Each number is 500 + 50 x the weight over its row's rms, rounded and kept within 0 to 999. Layers, rows and columns count from 0. Numbers have three digits each. The size before them is the row's rms in percent of the matrix's.

# up: layer 13 MLP up, 640x320, rms 0.0817, rows 594-639, columns 192-223
# down: layer 13 MLP down (transposed), 640x320, rms 0.0768, rows 594-639, columns 192-223
# gate: layer 13 MLP gate, 640x320, rms 0.0777, rows 595-639, columns 192-223
up594 101:416465544496481481489487506473606490469505484588522572511456485456510488471452478446476584542447
down594 105:467536524560580387440429513414505534440500437416435602465437412492520459440403485579564561452512
gate595 099:519462495464533493509553633487494486544523497513493561511544549484566525464607458569548453566466
up595 100:438485489465512471377434524451575418532532518485508565576554515626607534388487481428529574604497
down595 096:446599453530550485498439505423419472452463597501504497459481626432398489574534501570507533492476
gate596 095:529543484318473472468566554478514440505500520487534514509568530463680556467500453489553469524403
up596 096:532474515490504447425504486478547508619548460535502486451441541500493510571531457530549601529532
down596 102:525457565503439520519466492517514535457513579512554469498480485562690437482456485390531542516509
gate597 098:436559502494588484465491453439529497512553489572475522547415477492598462461424471581407454489527
up597 097:451477496440556522455521510503488479456565573568467567504608510463500491507510524509376426468491
down597 101:418480518465522414458504470496493469505470410533499398574505517566385454402460525601452532490684
gate598 096:416442497528547431491526477505505536498498421519559495544415611571508504574428628547463559479486
up598 096:584429453656586508563475495503492520557474472500474545588435508565463497465443627416472543506421
down598 102:496532603418460499444409501488465561562532518554452420520593559460397492476473407409504506478484
gate599 100:512490523463463625485419417517563523439533426567462492435479506564387590488414500528489579573577
up599 100:569564577486469585503524444464535479396611526518548461492460393538474488500484595498564493463482
down599 105:413513499462515442486510506435521478463432481529481487533542439509447599504533522550518515509447
gate600 100:495374554469436519481465555554470446451541390498504547505533464492452446471500536530484507454531
up600 100:503456516552589458584529526409553584532411524503504542420453491464495486536375432481481485509505
down600 098:496552408452584461529488526455486510533484553585439454523503482434534454520509459413614399529600
gate601 103:516488563485386518555459442471547512604491513526480551430422552484470421423506450460469505527521
up601 106:521521477492488581501503440553501447525485508465478466545531463544389574396440529516493462573572
down601 102:436525554483461551473525589437477534544577483496514550485521478523489517477556493513482492506610
gate602 100:518474565435488500483522551519521459498514420537560605475505374548646414481550479565566521451495
up602 098:415533568399472379545479452423540547428450556483523537454450463500563485494491485605475457520436
down602 099:503553528433497554489548538528499428468537520455556548499489489525428527507500462425502435444445
gate603 094:619433462418545465543557445537435539544497411516408511493378491448484537531518426569512523514486
up603 096:440551463609552506414499465591560491462606480473516496484473451601531467533511595549452476462592
down603 097:494468464461484488513493522526497553533503536517508570456494554484608462509510480515566507609532
gate604 095:478548466497471521469545456549444513479475479633540488558384539590458430440528523605490524489605
up604 095:462568595498464607467558496502507397567432434537561511484464551451526570392556469579591397454548
down604 100:524421512553472498431590453407556439557605394367584445455422531500383490527555608488453515562467
gate605 093:473471489575471585442500596546535501555549490535418425467488553511554428465489484478424550477543
up605 097:385488541552509516418423535578496538507446520507504520496518602525540468471531540497512524483544
down605 098:606482529435435539443579545522507640461536391452503412562567474498361512446618487537548429437531
gate606 101:522495625509518618504442463495459525510406500460512559559468465485517444483543501349384449482393
up606 102:527519487503421483576524533524551521469457520468546514490394496483533521528496588533477589472523
down606 101:507511503548457429504428439531517447506532487494485418487490485514445579453525448480523504419527
gate607 096:504492433430453573496464325568511622528517527545452515587491561490459548559401577417475526520609
up607 098:488514521475488596540503500481564556484545555429440507583494427511456467574455519510513495424542
down607 101:446397458548459504478410539458538481507438484477523569487490490553569517542450506413545425572517
gate608 094:386469508455444528559597436468508412408472536559501549496460493392501481505374441501501396607516
up608 094:492372600580554478423563536499517400508462438514493408488429583515496514563526460517515457502555
down608 095:508518437529504475548579514544512431459462577445509518472461600475325527447564456611488541486557
gate609 095:492558502567551517587486461496439417499552462482468512546590530549635458545517517584499554523482
up609 094:544452408458493537515516515466528527466581573460531415482510463476348435443555571455512509445534
down609 099:477684503541420563511567510510477462500469510510518471445496559519479330504591541549516486534532
gate610 105:433463545446520528441452564507457515513557478453498464489601470535440522513473531448531604466530
up610 097:502596502563500473579592454532566558494485474403484545559460554518451574452550499492598504571613
down610 099:512467519482439460433567486519545420486476519437463526517424459537469416461411530412553574545427
gate611 105:431482475456495505569490493464441515438515487505582420517489513463472538528482474472465493494543
up611 101:554464461515571484542490497468438462484586453523528653506493473526534583529449453545442613487560
down611 101:476425469541547579462475398527417540475400564449516482514497427523639612536445461503410540440535
gate612 101:535559521469578499528527494539489463467478499489503487516499516473540366454617475453546520424415
up612 101:554468469448445535462517517556483505432425484512531574466509418463608491522554592557567563388491
down612 092:400457494540534478492450589505487509576497514482504575493465481566430453462508490502518538498426
gate613 101:436551450475475492579561481580441451440427467508457464575414496474518469479479407567615539485512
up613 098:539435496542490426496546550455581443604468501533501489450477465451481539498518428474420469562494
down613 102:425525521403482523506601531490532498407577478431443425488504476528450457455552499493507495472574
gate614 101:458459473451473528525526475476579482529505534526437426458449418413580522479545447442526521563483
up614 098:508459427489483528477509610548449597503411447518523496640423604495519387553587443452501470527375
down614 090:514493465418533451461543512545465476509541434527479443484514533507381521516500461508549460549478
gate615 100:526611497406526555443421486501405410500623441548491474429466551545460502420454484554508531500538
up615 100:381448460561481577513628469489495473542477458560508447501491463541516477527483625593555501469507
down615 101:533510548567604542470470438462479586552507523524495590519612584461550547525409561540410574494461
gate616 103:416488472616465525587529486534570492513588536497548455547487494503426510466530487584558484506499
up616 101:505467490563581474515480517466465539469518462533471527409390527441504535502456408634538555400472
down616 104:524460540464506530484477596594443498583496537477526483436445451616587475455444498469458431595520
gate617 104:514530551568509607441593498525509545501536522525506411543399488470482439566463545457514465472502
up617 102:504476553447464548474448526574553585456522514430463501570573501567546554485437576591543523615485
down617 099:496568583446534564586394514472456540545445572515542484516480554497549576478453497457514435572594
gate618 095:622566416471494494544444550479475450481517426499536523473525461535375583505535556386542445420455
up618 101:430502485514528566604499504432496545484596507378546379504514480554529457561512466475529598565595
down618 102:480475559499560566531455454529460518579487455576501644528516526501444541523377474550445505490494
gate619 103:435474531408428453541515535493446529433520459521436550543477529417493501484559496517517513445527
up619 097:489433443483532585456463542528479620496489572577548525563505491442554599515495401459449559501480
down619 097:558531527504532478541511490453517433493476525454510464494483431508627495506514470501455452555535
gate620 104:536561461518550530563518509511418591508506452547512479526564439478629465469469479555567517527517
up620 100:405465510448515510518512513517491488497460485572515606486456439528537455530452440581485461479539
down620 098:456455630527541497421476447508580476494435585480452537464478500502506449440436496449524495451554
gate621 097:570469466455564503509479455545576584475582519515480504584576496543512442524498535553504470522442
up621 099:577573518466550393487526546485569541553465468531514553481531502494562561479541496483527456575440
down621 102:513525533568524528488554441524535511513405439481505507541489446505343499517525494540483564465554
gate622 106:552558493505555505564457478480521556497542482508462485507447505457448487557507529453454468534542
up622 102:519618511480556525518478500533389488488525592500521447451549487495419517535478451417530425470539
down622 108:496471569459499510565433499518453531437501513438439480497498426523490397518538596509454452501437
gate623 097:509486470566566457471441589496482516530467497434545484501493547468389518452476461472516526511451
up623 095:556461513452450481461510516521443432547626477483461454449502468516421520452498516492414525515561
down623 105:482475504532597524481500507579510548549575525598467485543509529511494494469431489524477511543590
gate624 098:499470597466687490486609548461488485509483528434457533506514569475477458555456533447481655516418
up624 099:581554517463484490486521553500522492452403527472516493437551493436494519437562504457482530504418
down624 100:544600519509553474473490497522544466515361478413489463574477476399489535443493537424495492483552
gate625 102:506512523486521480436478549454496464586521488447546484479478519483392504534511580464531452463453
up625 103:459471493569562533478435538436479531449489560448571457480445457448464466485546535338432477491436
down625 101:519529590561557431440536569418541540491559478487477509504547482454491498499480617544547394553485
gate626 103:526433534516553467430406480506490545488444465534524520503446421507521545510469507360622512420436
up626 097:537517523606510548482527514420488474496516548537485400505511466533468456541490551480386534512564
down626 104:494495490464498464438507545573512531575481539451493546559485491541374489579488488509476541569536
gate627 097:475468500567472445509484493491428432593507517499441408504549491494535446502522583416588592508518
up627 102:512564511486529546561440449463527534526550563435511387476428483538471509437580456576558449524556
down627 099:536574491517464416443558505516520477413460502558550468440529488409433544557399489339542588559403
gate628 094:463567616571586459493438546511458541421446503470479466437404481499371502487531540437525485522411
up628 097:368427476430460489544538529575430515491450495551495468416556448513557543485488543565519547535480
down628 098:421474506561447524559520461465550504528535509412552543421428497550500560460492497506472487421409
gate629 091:473537477405478477519408520341514404537507566589557504459463465473578449611444437435434523563414
up629 097:529425474508482495530517531556561457455545560508479520527492415481397549465569504516449535531511
down629 098:459525464454450498472448535490435505431404394617590442562495508522406513442541557485395480517725
gate630 097:528485515547553443610433486459412601440628575415553507536507535517447478439432557542499560535488
up630 097:486525476476467429484508519481598491572593549450513471474542553455465513538548589579551493555472
down630 100:485482500601549582422474483456534495562497487493404464451486467552546526489493544496411511530318
gate631 100:507581583465488525425540548576369541542509495554430571386439476506505462471465582506444512514557
up631 099:496470514539446521522403562512474510453546525496546501442555611470385492465540368492403537611495
down631 096:444454498486451474473433458557548488465581448391530516440501554566577439555506538478459473512688
gate632 102:483502375515417570469425484553486494506589443465508461467513494510371516486461475477511492400545
up632 106:467476509517521529590564445510501442478622657494512476562508487456421538547495456515523482497447
down632 103:530486464442451591583492530541436603486489522447550463510536540510465483550483518494481429549491
gate633 098:530542619495554530507494538467549429441425500495491553524455465537541494441458494481449467495545
up633 100:522515541519458445449524569451474416482591479444528455508528505503503534482534483483449475492499
down633 097:519470468490541518507474460541631486483474519406461433538485488391668593482576521528472507464459
gate634 094:465478490530485530505507548420459365475600578543551438495465461521467461521424479428463598479505
up634 097:549545528575557562491532470552563507438512554595438464547567439563446484467533391477486574561564
down634 099:446471513534497467551396448524476560461499535479546580476535527443305469576501522520537513538476
gate635 099:487565480429555473625476443514520536540498454566493498485533514549463535471440476587501512560495
up635 107:488475578505488509388539468573463529474582552521462490545480501619546556477463381511544453451600
down635 104:483514503513477478442469543528510594494574511477484474469569498509531559395393520537556590558479
gate636 102:520457521462518495550506648495482435474513611507497498519461454531456504553542519450533615489488
up636 105:546501512607505568515477512550482405541480537508494553466413516363448519483435473574527546504490
down636 100:482540470565608526538557440489512459470485558548531436567419496399450482481519505575512607588527
gate637 103:529550496453570568503444482510535437522454577480590560483505540460543490485457467509552568514492
up637 105:463531509480466515431477513508528514551471509500488487529464493603460466587505521527523510523580
down637 101:611467480546436552621624492501509547447387556512502460471506463494525547542536454554465466618476
gate638 101:477507501517510409526506514485487575531511486443553466443574479472584456538531448513505466429475
up638 100:463405503484493432470462421577470458452537562484583476457567493494641457569547486460587588479464
down638 099:544543523547537544547460555502511465464485514559432506477535458527496537502521575526482494437537
gate639 102:490559557441472523501455484585510505536501509598485566579487545490469494500553512496491437583500
up639 101:477592540482506524543552501546454549484473639600526506555499437488469443520543541475538472499474
down639 105:472558509509556472399495526483549449546481436471468570479501540464450571465480458518522517625504